Each number is 128 + 24 x the weight over its row's rms, rounded and kept within 0 to 255. Layers, rows and columns count from 0. The size above them is the row's rms in percent of the matrix's.

# layer 6 attention query, 128x128, rms 0.108, rows 120-127, columns 64-127
size [101  89  98  96  87 101  95 101]
[[176  85  74  99 124 116 129 193 116 152 112 167 168 138 174 113 125 134  80  66 154 122 107 123  92 134 147 106  89 132  94 128 136 121 137 106 162 108 121 129 143 117 146 153 114 126 123 119 154 148 115 175 118 127 138 107 115 183 147 106 132 148 147 141]
 [136 114 118 111 145 118 124 152 100  92 145 111 180  94  99 187 149  90 119 100 120 126 131 128 121 108 112 129 110 133 101 139 139 141 121 141 143 131 111 142 129 123 182 115 137 108 134  83 150 141  97 136  98 120  86  90 126 135 139 108 110 129 106 128]
 [129 152 167 149 102 136 104 185 143 150 103 127 136 133 133 126 134 147 156 132 139 139 205 151 170 101  98 111 161 156 138  90 107 125 173 103 165 123 137 138 116 135  94 142 125 149 143 129 118 134 143 160 121 116 131  93 116  93 120 184 140 131 116 129]
 [109 121 140 113 108 151 150 134 130  91 146 118  89 140 147 102 123 135 153 139 162 110 102 118 161 124 153 110 148 133 154 145  91 147 138 153  92 158 134 150 120 140 126 145 135 134 157 158 116 114 129  89 163 171  85 125 122 130 130  98 126 106 138 166]
 [118  85 104 174 157 133 162  88 159 139 125 143 104 103 109 182 123 128 118  99 139  84 136  96 115 128 114 160 144 145 129 131 148  97 162 170 153 125 148 136 119 156 146 112 155 159 127 172 125 105  79 123 132 103 143 138 120 108 106  95 120 179 135 124]
 [122 133 102 117 115 125 114  89 129  99 100 104 146 170 165  96 123 128 160 141 114 118 143 170 113 146 100 161 130 132 122 100 125 117 106  77 139 132 115 138  79 121 158 124 107 126 117 158 124 115  63 109 136 138  89 144 120 146 164 108 143 128 121 145]
 [ 91 117 108 118 175  80 147 134 139 124 103 161 122 108 143  94  85 118 169 150 120 142  71 114 135 113 143 134 141 136  84 103 116  83 112 164 131 142 153 121 152 118 138 105 124 137 158 130 117 104 112 103 128  99 149 105 156 128 145 171 130 160 174 113]
 [147 145 133 107 120 113 102 157 166 135 111 136  96 138 127  98 152 131 108 118  98 114 117 122 144 133 143 168 120 162 131  87 128 132 118 131 131 170 157 130  98 133 105 116 140  98 107 104 132  77 126 183  86  96 160 134 123 179 147 129 101 110 122 151]]
# layer 6 attention key, 128x128, rms 0.111, rows 120-127, columns 64-127
size [102  81  97  95  88 101  89 105]
[[143  92 107  73 104 152 159 108 136  84 133 134 141 118 124 115 103 138 137 136 120 107 133 121 131  96 161 123 131  95 130 106 115 122 100 108 135 149 136 102 164 154 136  97 137 157 139 113 156 124 145 149 122 106 139 135 111 145 134 152 138  94 182 121]
 [124  87 123  65 165 116 107 114 100 167 116 197 143 117 184 133 102 126 132 131 124 134  83 109  99 152 106 141 148 163 137 134 121 170 104 149 159 119 137 144 131 141 112 126 119 139  74 108 178 139 133 151 105 126 145 149 116 132 141 153 129 158 131 121]
 [106 163 165 143 121 141 160 131 106 106 131  85 135 139 133 165 100 121 161 167 124  92 130 107 131 116 114 155 108 111 178 109 142 109 121 139 128 134 134 128  95 120 125 120 163 180 151 130 123 132 140 108 122 130  78 131  92 124 126 112 127 170  84 165]
 [216 100 130 132 157 118 125 132 115 166 114 157 130 142 116 140 117 129 113 166  85 116 125 116 147 149  91 167 142 117 105 139 101 117 136 140 141  79 153 116 141 135 107 157 132 110 152 144 155 110  94 174 117 138 132 126 101 153 128 120 120 128  92 108]
 [127 152 155 113 114 116 158  99 122 162  86 117  59 140 110 112 135 113 150 145 151 105 105 123 131 122 148 132 115 162 131 135 105 112 153 124 111 146 118  87 153 140 142 148 135 120 176  69 162 148  96 105 146 125 134 120 144 126  97  69 128 139 137 131]
 [121 136 159 121 120 137 115 113  91 171 104 128 135 107 124 122 120 111 149 127 166 127 125 100 122 157 130 121 176 148 159 149 165 133 155 124 120 120 144 164  87 101 121 161 111 127 118 122 136 147 149 113 129  85  79 108 115 145  85 139 148 126 121 109]
 [157 131 114 169 160 102  86 116 167 128 103 123 127 152 123 152  91 142 123 111 130 110 178 121  99 124 126 109  95 140 147 148 133 114 137 129 129 145  76 125 101 155 100 149 142 158 151 158 157 154 154 137 134 136 113 122 100 162 143 109 103 104 152  98]
 [144  99  52  92 121 151 126 131 117 142 141 120 153  97 109  93 116 138 142 140 163 146 127 124 106  99 169 154 108 111 115 147 146 145  62  86 114 169 140 125 135 119 152 166 100 123 115 113 121 150 142 120  82 126 115 124  89 144 152 111 159  98 151 141]]
# layer 6 attention value, 128x128, rms 0.116, rows 64-108, columns 64-127
size [113 111 105 105 110 100 108  97 111 107 112  99 113 103 105 108 104 105 111 112 118 117 104 100  96 109 112  97  99 114 112 103 109 102  89 124 107 117 108 104 112 113 114  99 112]
[[164  90 108  79 132 115 147 129 106 111 140 121 111 129 121 160 121 154  79 114 146 124 132 145 110 135 155 179 120 111 119 149  68 114 117 133 118 129  97 111 135 156 135 159 148 153 157 207 111 118 146 111 156 144 134 127 111  97 133 130 120 104 143 113]
 [146 111 140 182  94 175 165 108 157 117 114  98 129 158 124 139 135 151 116  98 115  83  77 148  81 111 126 140 131  87 107 144  97 127 130  82 142 136 131 139 146 147 107 135 127 184 112 109 134  85 136 108 120 143 135  92 151 122  96 143 105 136 126 130]
 [130 122 114 138 115 113 131 149 123 102 111 176  93 152  75 140 170 100 139 140 125 110 154 127  95 172 109 112 134 130 119 106  94 163  96 138 136 146 172 101 146 120  81 118 117  99 119 108 149 109 133 143 149 121 114 178 129  86 114 162 122 166 174 100]
 [119  73  84  97 121 133  88 131 131 134 202 171 123 100 123 135 178 131 136 124  84 140 119 151 106 139 154 141 136 157 112 154 122  87 100 103 134 119 135 151 115 127  91 156 110 146 123 141  96 101 172 168 103 151 148 131 154  75 143 126 101 126  93 118]
 [150 111 201 106  80  99 161 108 131 161 176 133 141 143 135 134  70 141 126 107 105 127 160 109 152 139 141 129 171 167 139 138 106 134 166 152 111  75 114 130 131 114 125 130 121 132 112 115 122 114 133 116 149 119 141 136 147 106 123  96  96  93 100 133]
 [115 150 159 130 145 156 211 126 118 157 166 132 120 128  87 117 111 109 130 121  88  89 106 119 189 102 111 104 130 149 168 143 145 130  80 160 120  95  94 139 127 104 107 121  82 178 116 120 104  83 117 139 138 166 129 114  97 148  90 120 102 134 114 107]
 [167 117 123 104 115 167 102 109 136 115 121 157 108 116 143 151 131 144 186 116 125 157  96  69 114  93 129 111 105 125  98 100 111 136  85 133 123 152 118 195 126 114 143 102 119 121 132 103 116 135 100 141 102 120 156 121 116 159 119 189 156 128 105  92]
 [171 139 123 152 115 102 181 132 129 118 102 203  91 159 159 103  82 141 116  99 157 153  86 108 125 148 146 156 127 121 191 115 127 122 145 133 136 138 118 113 148 168 132 125 127 144 130 136 145 154 147 132 171  94 159 121 142 112 124 130 106 158 156 152]
 [ 93  44  97 165 113 113 122 128 157 138 150 161 134 130 110 142  84 108 106 122 106 131 145 159 104 153 120 102 148 119 141  97 116 101 109 119 117 152 104 125 103 153 104 126 113  96 149 100 101 121 155 124 149 121 109  97  85 130 143 169 125 127 168 123]
 [143 146 124 108 105 106 117  97 100 165 135  83 145 135 105 104 166 143 112 122 124 155 127 127 129 124 136 150 110 105 104 118 175 140 128  85 121 125 136 125 109 150 176 115 155  92  94 109 129 131 137 157 128 132 112 140 129 133 132 162 165 140 160 115]
 [189 108 138 164 112 148 156 135 108 120 118 182 113 138 126 118 156 139 126 139 154 121 128 113 135  97 102 116 128 116 140 166 105  97 124 173 116 128 130 111 108 129 150 162 150 121 133 128  81 139 138 139 116 103 189 140 131 104 155 138 134  84  93 153]
 [132 147 158 138 128 155 149 135 156 115 142 118 125 147 141 168 105 102  98 134 129 121 153 130 157 109 128  92 134  88  96 171 132 122 116 138 144 136 138 139 157 116 156 125 142 184 145  64 121 132 124 132 123 122 188 145 114 129 115 133 145 141 112 156]
 [ 92 171 143 110 166  91 166 108 112 119 141 119 155 141 152 113 109 178 145 114 123 136  82 121 124 130 135 106 151 153 133 105 102 133  78 115 101 145  95 126 157 134 126  90 141 136 112 139 146 157  82 111 143 119 106 163  84 111 104 124 163 106  96 162]
 [117 130 134 133 133 142 122 114 156 162 154 168 129  83 171 152 116 135 143 119 116 149 141 118 128 128 110 114 145 126 113 145 117 124 108 168 118 122 142 121 107 169 156  94 101  69 136 115 167 143 176 127 110 171  78 125 128 125 114  94 121  95 157 129]
 [139  78 110 153 125 148 114 124 152 134 103 158 130 114 117 127 152 119 149 123  99 144 125 177 116 109 147 134 130  80 112 165 132 120 138  97 132 132 123 173  99 172  78 136  79 118 129 109 143  71 128 166 115 184 126 105 111 133 175 115 158 121 135 133]
 [152 152 142 139 121 136 106  73 131 129  91 141 124 121 108 106 106 132 127 100 131 147 118 133 153 116  91 137 108 159  99 156 130  90 137  78 153 166 130 111 147 126 124 128 111 139 117 129 118 150 146 108 135 137 101 161 115 121 103 123 164 100 154 151]
 [100 141 144  57 102 111 107 136 112 132 139 126 133 147 144 146 130  78 160 141 165 141  97 148 123 145 118  99  88 133 113 139 102 129 122 108 112 132  63 169 129 104 115 122  63 101 137 155 111  91 131 130 116  95 120 125 145 148 133 112 125 107 147 108]
 [ 96 118  92 156 154 120 150 148 113 138  88 142 100 152 118 154 146 138 147 103 123 140  90 163 123 144 144 110 151 125 126 161 136  90 100  99 103 151  91  76  97 106 138 156 118  88 112 110 100 118 117 140 132 164 177 138 125 123 122 180 140 104 130 117]
 [124 136 154  91 137 113 131 131 108 156 157 120 149 180  90 127 124 129 144 175 151 122 123 117 130 140 125 163 102 131 137  74 106 112 181 147 132 141 121 110 104  97 110 111 137 113 109 131 164 139 107 113 123 103 119 140 104 125 154 114 116 136 159 100]
 [159 135 101 162 115 130 149 106 144 159 135 145 150 136 134 114 151 126 132 128 128 122 152  77 149 135 132 129  94  73 120 101 129 128 141  88 126 102 104 106 108 152  87 191 115 129 136 138  78  99 111 162 165  90  99 124 112 126 145 120 139 107 108 122]
 [188 125 134 127 134 161 172 129 132 151 145 129  79 187  96 108 149 122 111 143 124 130 123 151 119 155 130 121 112 168 100 155 123 127 129 102  89  82 117 177 134 106 146 110 126 140 116 145  94 155 159 101  87 164 140 105 126 125 156  72 107 127 125  88]
 [116 112 123 128 117 124 113 105 112 160 120 162 136  98 125 103 136 115 127 136 116 154 164 171 110 133 141 122  92 138 133 131 141 146 111 133 139 113 119  90  99 165  92 131 149 144 157 164 144 123 142 136 129 116 127 141 144 173 121 111 130  97 138 113]
 [137  58 119 156 136 113 138 111  99 107  80 115 116 161  96 179 110 121 128 158 125 114  97 142 111 145 122 166 156 178  93  96 111 127 107 127  99 177 118 112 102 161 105  93 145 131 130 160 190 139 119 158 101 137 110 136 150 112 155 116 158 125 108 123]
 [118 127 170 162 113 115 150 145 161 135 159 136  81 150 129 129 154 159 131 142 119 127 119 101 127 144 173 114 107 136 116  85 118 148 162 159  99 137 120 178 154 128 120 119 137  88 107 139 140 157 133 140 108 138  90 115 116 188 168 110 106  94 142 143]
 [118  92 128 114 157 114 133 164 116 135 127 113 163 167 122 101 116 125 132 142 102 124 139 111 160 109 161 134 139 127  96 110 144 129 107 135  86 103 157 104 166 161 154  96 110 119  98 108 111 117 104  79 123 102 103 129  94 147  92 151 140 127 115 125]
 [121 183 138 130 113  86  94 140 145 138 153 147 188 144 195 153 140 116 161 137 127 139 155  96 118 146 128 109 122 180 113 137 170 105 125 141 112 152 141 119  91 134 132 105 107 111 106 103 104 146 123 133 116 170 118 161  74 123 145 146  71 145 107 136]
 [149 142 164 146 171 106 157  86 127 114 127  93 103 115  98 119 105 142 102 140  98 114 108 159 152 131 157 149 145 128 123 137 140 115 133 158 146  98 131 155 110 160  88 126 117 123 116  99 143 111 116 134 118 159 148 105 113 169 123 100 118 107 111 183]
 [142 152 125  83 109 120 154 151 104  98 179 113  99 164 108 144 150 145 151 120 150 108 143  92 145 120 100 124 126 120 145 117  98 127 127 153 135 163 160 111 138 176  92 123 126 113 127 139  99 118 154 162 132 126 118 177 128 153 117 131 169 110 146 119]
 [ 79 131 131 129 143 122 131 129 108 158 125 118 155 132 130 124 166 169 153 102 146 135 157 154 112 148  95 159 107 145 152 163 133 130 126 120 123 146 132 120 124 182 121 108 110  97  97 101 110 114 119 114  90 106 135 115 104 143 126 157  96 170  96 181]
 [ 98 120 156 100 149 142 113 166 149 126 160 161 125 116 156 109 131 131  85 131 136  96 128 131 181 197 126 115 117 101 130  97 117 153 107 118 126 133 137 152 147 108 130 127 135 110 117  84 131 114 154 158 101  98 143 119 120 162 172  92  73 112 117 106]
 [122 116 116 113 119 114 108 127  67 142 120  62 118 165 145 127 156 129 129 101 116 124 124 139 140 119 105 128 150 152 115 144 113 129 153 133 160 138 149 169 112 143 139 128 118 133 159 125 168 120 157 133 145 125 124 163 147  97 166 116 107 124  95 166]
 [120 123 115 116 152 126 136 140 102 145 151 124 111 163 144 167  86 123 171 134 175 136 123 120  95 102 124 141 125 172 149 105 151 166 151 137  82 132 125 126 117 142 132  86 127 173 123 158 103 148 111 174 115 133 165 120 115 136  45 131 126 137 140 162]
 [154 123 102 117 134 110 109 130 131 123 130 127 145 132  94  97 140 118 168 123 114  82 120 131 120 124 135  92 134 183 156 145 100 142 175  95 108 145 128 176 140 149 100 117 115 135 142 125 129 147 142 105 140 128 104 111 114 139 107 165 200  79 127 118]
 [115 135 125  87 142 145  96 110 134 134 133  96 111 134 142 148 123 109 129 114 121 130 167 137 131 112 158 123  60 163 126  94 136 107 127 127  98 157  81 144 158 148 136 142 135 121 160 163 153 141 141 151  87  98 138 119 119 129 120 135  86 108 106 103]
 [137 118 112 139 139 131  99 151 131 120 124 164 131 135 132 134 112 131  95 129 142 128 174  72 123  96 135 153 137 158 114 100 153  96  79 124 138 146 163  96 156  89  93  68 141 124 151 130 114 141 134  66 122 139 152 141 130 135 134 147 167 186 121 126]
 [103 130  94 144 100 140 142 141 115 134 149 143 119 141 104 162 159 141 144 147 130 155 149 125 153 146 108 155 121 117 143 142 138 120 132 120 116 146 130 145  73 126  81 160 145 114 137 103 120 129 121  98 120 137  96 104 107 175 130 103 156 155 147  75]
 [130 112 145  95 106 150 127 122 124 109 101  82 118 162 131 134  86 157 122 118 132 134 131 127 132 162 133 141 155 102 148 132 123  76 145 109 144  99 162 138  83  83  82 152 121 133  92  88  94  64 158 101 168 141 148 103 133 151 112 136 161 138 109 120]
 [154 120 133 123 115 134 136 134  99 102 141 145 139 164 130 148 151  92 151 107 135 170 131  70 109 109 138  99 157 141 148 126 104 135 117 124 122 123 127  98 147 117 136 143 138 140 121 124 135 152  87  87 135  99  85 131 117 173 117 148 177 136 133  98]
 [175  90 109 146 155 154 136 144 176 133 120 148 191 170 116 136 116 119 129 128 119 123 122 123 126 121 124 142 114 105 133 139 124 158  94  94 156 119 132 133 156 143  90  70 112 132 135 145 176  88  96  51 138 121 122 118 142 117 121 110 182 110 146 123]
 [122 152 116 132 102 154 143 106  96 116 173 153  93 150 158 183 125 187 112 147 119 139  94 118 117 166 157 146 133 115 133 125 128 125 139 109 154 119 138 147 157 145 122 107 119 165  92  95  79 141 121 104 135 135  85 150 114  80 131 140 124 168 114 147]
 [133 134 172 143 125 118 156 128 167 123 141 146  85  81 123 111 130 110 175  89 144 137 153 109 119 121 144  88 104 117 126 149 133 152 122 114 137 152 111 192 111 120 125 126 126 162 109 118 150 108 127 128 142 115 124  91  82 153 139 128  83 192  98  95]
 [131 148 116 139  95 148 138 108  89 144  93 168  92 118 115 126 113 174 128 122 120 164 108 121  82  76 141 141 148 124  98 137 136 125 176 148 141 125 125 192 145 116 189  98  90 146 103  78 152 154 127 146 133 133 118 107 125 144 127 121 137 127 138 146]
 [104 135 166 161 104 167 136 133 134 126 132 130 189 124 123 123 178 151 111 114 108 118 156 109 116 134  97 186 156  92 116 129 160 147 157 154 120 157 122 154 149 113 107 124 125 139 131 140 145 104 152 189 110 124 146 111 121 141 138 147 143 124 142 164]
 [128 139 155 160 161 158 103 135 146 152 130 146 112  98 131 137 189 117 108  85  80 153 122 133 136 151 123 141 154 120 149  98 147 131 138 122 126 126 140  95 158 148 116 100 143 143  88  93 146 132 120 152 173  99 166 112 150  99 112 160 118 131 127 167]
 [143 161 127 142 111 154 126 120 138 159 129 109 105 134 109 123 122 135 120  87 107  99 127 102 139 148 150 175 135 151 135  88 109 151 157 118 130 140 144  95 151 135 123 145 173 100 165 154  89 173 142 127 144 108 112  95 111 121  84  93 135 104 164 106]]
# layer 6 attention output (transposed), 128x128, rms 0.169, rows 64-107, columns 64-127
size [103 102 101  99 101 101 100  91 106 100 107  94 107  98  93 105  96  98 107 105 109 111 103  93  87 101 106  95  97 109 108  98 102 100  82 116  97 111 101 101 105 106 114  98]
[[111 153 121  78 138 120 103 130 139 131  96 129  96 138 131 111 127 126  97 102 162 145 127 127  97 149 118 129 137 124 120 139 119 122 125 106 134 114 119 143 132 119 178 140  96  78  78 102 153 165  76  99 164 142 156 120 151 137 122 149 111  97 121 171]
 [127 129 102 109 122 111 121 141  98 108 152  93 158 155 119 140 145 184 122 140 127 114 187 186 153 194 104 126 112 126 122 127 116 107 113 130 161 155 130 116 161 145  71 139  67 141 129 113 118 145 157 118 145 154  85 111 119 153 161 119 116 142 142  93]
 [123 135 162 121 128 102 148 134 105 104 167 109 132 125 107 116 154 144 144 144 125 123 159 131 147 154 109 134 122 120 133  92 117 118  63 100 148 157 180 150 115 150  98 144 161 164 129 134 157 122 123 130 102 127 134 180 133 107  72 144 135 127 160  78]
 [161 152 100 122 136 154 122 128  95 164 122 186 126 134 141 152 137 152  97 101 106 123 143 152 142  97 128  98 108 108 169 131 125  82 167 133 104 164 143 112 105 113 138 157 128 155 125 154 124 127 107  77 160 168 148 119 122 141  86 132 146 152 123 191]
 [137 119 100 179 146  89 170 109 144 108 153 159 169 131 137 120 120 120 115  98 134 120 125  94 117 116 189  96  77 123 157 143 145 128  96 141  99 127 126 113 135  89 141 104 146  77 123 140 131 146 138 169  97 150 168  94 144 149 135 100 136 145 116 129]
 [ 91 119 160 134 153 138 145 171 143  90 138 130  98 107 141 104 160 156 143  87 137 159 141 119 175 127 114 127  99 146 149 135 172  94 159 127 146 106 119 136 102 107 121 138 125 145 123 124 124 143 151 159 112 120 124 154 158 108 145 110 145 139  85 152]
 [167 116 137 107 117 133  83 136 132 112 138 101  94 148 109 126 101 145 118  97 142 116  94 169 136 103 108 137 152 148  75 120 173 119 145  63 126 141 159 183 105 209 102 134 148 170  85 139  88 110 110 127 139 114 143  96 120 174 104 123 133 136  88 159]
 [182 103  97 109 152  91 149 174 133 151 166 102 155 127 173 108 158  91 105  94 134 158 120 107 121 141 124 170 122 124 127 104  95 153 126  88 147 128 171 138 116 122 159  89 117 134  68 104 128 125 117 153 128 133 144 132 143 141 153 132 146 103 124 109]
 [130 127 124 170 105 139 148 126 105  90 177 133 122 107 161 143 102 131 121  97 210 130 120 167 100 126  73 108 110 159 126 127 134 103  92 124 115 134 142 171 152 162 178 123 124 103 130 151 123 148 135 130 139 122 119 145 124 108 131 140 128 101 126 140]
 [168 126 122 131  97 150 124  89 115 188 111 148 182 146 102 153 130 153 109 113 105 115 140 150 137 111  89 137 144 140 135 155 163 135 194 144 129 151  96  92 120 131  94 116 145 129 145 118 141 137 110 109 161  98 121 158 134  67 116 122 126 152 104 134]
 [134 122 140 136 166 116 125  90 146 151 176 162 100 127 155 119 133  96 135 138 128 105 152 129 144 143 138 117 126 139 133 117  95  96 171 112 145 140 155 111 115 104 111 116 116  99 132 144 134 157  45 144  81 144 131 126 162 167  99 136 173 102 154 154]
 [140 164 113 128 160 146 171 139 149 182  92 146 113 145 140 121 145 127 165 148 109 108 135 137 132 109 106 170  97 134 106 145 127 103 134 103 162 133 130  97 113  76 168 139  93 122 129 114 115 105 132 127 157  89 168 113 121 167 102 138 110 117 104 120]
 [128 132  74  91 117 132 150 105 154 116 120 150 166  96 165 120 146 137 143 115 155 124 114 111 151  93 131 115 128 150  73  91 169  66 111 139 100 120 114 135 133  80 112 129 149 142 124 109 159 122 137 124 117  77 105  87 118 150 116 115 156 143 113  89]
 [105 113 178 145 115 116 127 142 159 171 126 122 105 125 110 161 123 135 126 121 139 127 122  77  95  90 129 113 129  92 113 115 135 128 144 195 116 149 115 158 115 163 127  93 120 122 112  87 114 151 122 124 117 127  61 149 124 137 102 136 107 129 150 191]
 [112 142 142 166 143 141 127 156 131 115 140 135 135 145 103 176 103 155 120 173 150 168 163 155 137 142 119  98 131 129 114 117  85 119 147 150 139 168 119 173 136 166 123 102 134 137 119 123 137 123 120 109 116 132  98  79 118 145 130 166  83  99 134 156]
 [ 95 114  94 111 102 107 112 122 170 147 137 128 147 116  99 138 115 135 123 129 139 129 128 120 115 112 128 169 119 107  96 159 129 131 168 144 125 109 100 104 134 104  94 181 131 123 162 100 176  94 104 127 115 123  98  99 133 102 135 134 112  90  79 155]
 [152 148 117  98 121 116 127 129 155  91 196 194 108 120 110 127  80 100 117 118 115 147 120 133 108 130 125  92  85 123 168 132 173 119 119 139 141 128 131 142  81 137 165 136 129 140 114  91 108  88 105 150 135 180 102 129 112 164 138 136 132 114 118 131]
 [148 118 167 174  87 107 108 121 128  66 145 155 153 146 108 139 134 162 187  95 103 105 134 125 134 156 129  90 126 192 113 121 132  97 157 126 145 145 138 117 118  77 149 106 151 129 110 106 160 150 130  97 151 124 127 134 148 138 145 150 131 114 126 105]
 [102 154  91 173 146 114  87 104 133 111 112 120 121 134 130 128 122 141 143 147 134 147 129 126 111 123 111 100 107 132 135  99 141 163 124 137  73 145 136 114 118 154  97 139 133 130 121 121 102 108 134 132 167  97 159 138 117 107 144 149 173 133 170 127]
 [102 122 123 211 171  95 147 109 109 100 119 120 144  97 145 162 122 139 112 137 102 118 146 142 156 156 139 136 134 165 127 130 135 118 153 151 138 111 145 147 121 159 157 101  82 124 129 120 146 156 123 114 124 113 129  80 147 128 104  93 129 139 107 129]
 [139 126  95 100 133 143 128 138 109 149 114 136 137 109 124 119 119 134 107 102 102 105 124 139 136 172 154 134 103 101 165 120 105 106 143 106 135 126 120 109  61 155 149 129 147 119  91 116 143 149 122 144 130 141 113 129 115 133 127 144 175 148 143 157]
 [ 96 149 190 142 121 126 146 124 121 161 167 110 147 119 102 167 121 138 132 175 120 131 138 115 152 119 124  73 130 147 174 103  61 168 142 137 114 139 139 111 112 134 139 125 122 154 146 151 128 168 144 108 113 112 100 140 149 160 108 132 103  75 150 155]
 [164  72  99  89 131 107 116 101 115  95 174  81 174 124 119 115  93 126 141 147 117 104  91 146 123 107 162 140 135 128 122 118  79 150 100 128 143 146 113 132 133 181  99 123 152  93 135 156 115 166 119  82 156 117  87 120 144 109 136 156 118 124 113  99]
 [152 110 116 132 122 137 101 144 159 167 112 105 151 137 122 145 128 125  78 171 141 120  96 138 114 107 127  76 111 107  79 112 133 108 151 116  86 124 154 125 168 150 149 131 164 131  76 125 114 149 120 141 110 103 128 147 107 109 115 115 106 134 152 124]
 [166 125 126 120 158 103 137 102 108 127 123 140 150 107 115 134 142 121 124 102 141 115 107 156 156 100 127 114 140 158 131 129 142 159 121 153 102 115 151 124 120 124 123 133 154 103 128 158 120 118 130 122 169 121 140 146 139 123 126 120 157 118 153  56]
 [185 103 123 161 119 127 129 148 150 138 154 158 123 112 127 123 102 178 111 104 117 134  79 108 126  93 163 134  87 135 124 150 163 111 156 146  86  87 143 118 119 120 148 124 172 139 130 137 110 144 140 170 148 131 107  88 127 110 121 139  87 123 168 124]
 [ 91 134  95 107 135  93 108 152 148 160 150  94 161  89 121 136 118 102 165 113 180 177 115 139 151  88 141 126  94 128 187 119 145 135 170 114 163 118 156 118 170 135 151  94 110 162 131 148 163 108 111 110 110 121 154 100 128 109 156 132  97 151 116 101]
 [139 175  87 113 165 132 112 103 162 101 163 110  91 126 109 125 126 104 123 150 163 141 147 155 146 117 138 117 139 143 161 127 125 102 185 173 144 120 168 130 110 145  93 127 106 104 166 119  89 126 103 132 122 144 119 163 116 134 100 136 163 184 131 145]
 [149 145 114 147  92 147 153 121 129 142 124  75 136 146 135 156 119 152 149 140  95 150 127 177 125 158  95 145 141 128 156 143 108 118 147 180 103 110  89 138 141 115 129 128 114 116 127 121  98  90 186 150 124  83 130  97 107 110 133 109 141  99 183 150]
 [147 107 122 197 102 125 107 168 184 150 117 117 113 126 139 131 112 129  85 172 183 145 129 117 119 143  93  83 144 110 168 130 130 103 119 132 143 152 139 163 128 112 142 142 139 104  97 156 128 141 132 153 105 132 166 165 102 115 142 106 143 111 134 128]
 [137 102 124 134  88 126 138  86 120 125 144 171 155 119 145 129 132 126  98 140 134 150  97 124 132 146 141 138 101 104 137 158  95 129 122 140 180 120 135  92  94 132 114 109 145 139 151 127 155 133  98 110 169 174 148 128 171 103 179 120 101 137 118 104]
 [143 133  97  91  97 133 139 109 110 144 157  66 135 125 159  95  96 138 128 126 126 112 110 116 159 148 131 170 148 142  98 124 154 117 105 116  92 156 129 127 155 170 176 153 112 137 110 120 109 108 154 134 101 126 133 109 123 150 114 101 150 132 102 160]
 [145 118 126  82 106 167 147  87 113 111 172 129 132  95 134 153 130 151  94  93 167 129 136 161 134 135 107  99 161 162 105 113 128 115 157 175  57 133  96  97 138 160  97 128 167 118 103 121 105 138  74 113  91 112 138 164 145 120 140 104  91 144 127 130]
 [146 110 143  85 113 177 134 123  63 165 119 141 144 144 119 102 142 131 143 142 151 157 130 174 143 126 147 126 102 117 166 142 159 152  91 161 118 126 103 107 111 136 134 146 136  94  91 129  70 136 136 139 174 156 116 132 180 159 123 127 116 140 154  88]
 [123 107 120 132 155 128  86 147 142 114 138 116 142 117 121 105 134 125 129 123 124  83 122 145 134 137 132 110 172  99  63 107 140 127 122 125 125 102  73  74 154 157 106 132 140 131 138 160 141 105 134 141 171 130 119 129 140 117 127 125 179 162 102 120]
 [134 143 102 156 143 172 145 188 127  92 154 105 125 121 131 129 109 169  61 124 102 121 124 169 100 124 116 100 161  98 138 145 110 131 118 188 155 129 141 118 117 168 127 136 126 127 152 109 161 157 157 105 147 118 101  91 121 118 133 142 144 144 134 139]
 [117 115 109 184 107 133 135 113 132 102 120 133 142 125 123  79 133 148 110 113 145 104 157 103 125 142  94 113 140 132 157 121 151  93 144 159 141 146 116 119 148 154 144  93 131 169 122 136 151  94 115 136 192 131 200 117 158 130 174 130 166 171 110  99]
 [145 112  91 135 168 131 144  92  96 106 150 122 153 148 154 152 119 124 101 110 134 110 139 128  90 110 164 124 130 171  96 155 142 131 164 153  97 101 149  94 112 116 114 136 161 100  93  97  91 150 136 150 145 177 118 152 130 155 108 147 108 111 105  63]
 [ 99 156 114  77 180 142 135 136 132 139 122 129 148 138 142 145 180 114 155 153 147 115 150 201 105 125 118  96 133 139 111 129 143 131 139 154 144  97 117 104 124 163 113 118 138 109 144 135 108  94 101 105 124 129  93 112 117 139 133 134 126  78 107 101]
 [112 134  92 118 157 114 142 130 116 130  96 103 108 132 129 111 161 168  92  89 101 167 139 159 137 133 125 139 119 136 149 108 134  88 105 143 134 165 139 119  99  94 133 119 142 147 111  91 109 116 114 108 152 148  93 131 131 148 148  99 144 133 108 155]
 [141 141 170 137 111 111 153 133 117 141 173 149 114 124 130 127  99 134  94 141  99 118 120 128 123 134 124 166  81 103 119 144 144 109 110 100 130  99 161 135  91 147 120  91 139 158  82 126 125 123 145 152 121 149 152 107  92 147  98  89  69 136  97 106]
 [ 77 133 112  81 174  87  86 124 120 144 123 135 130 120 123 169  77 147 139 114 121 106 126 125 126  93 113 165 128 128 102 111 181 166 137  77 138 143 189 157 116 155 152 105 112 100  96 123 121 141 103  95  99 120 120 114  98 132 128 108 147 125 133 163]
 [137 115 111  92 164 140 138 150 129 147 139 136 162 122  98 129 131 105 106 122  97 111 124 133 151 103 123 130 131 116 120 154 144 144  93 107  91 122 140 186 143 153 163 107  85 120 133 164  95 149 119  98 105 120 170 128 125 125 106 119 118 124 166 105]
 [124 137 134 144 141 126 139 146 104 139  88 120 144 185 122 157  78 124 168 120 139 117 141 159 122 136 164 114 136 156 157 110 100 154 137 144  93 144 153 129 133 128 140 123 154 141 116  99  92 108 142 108 110 104 168 111 158 115 106 133 134 150  95 125]]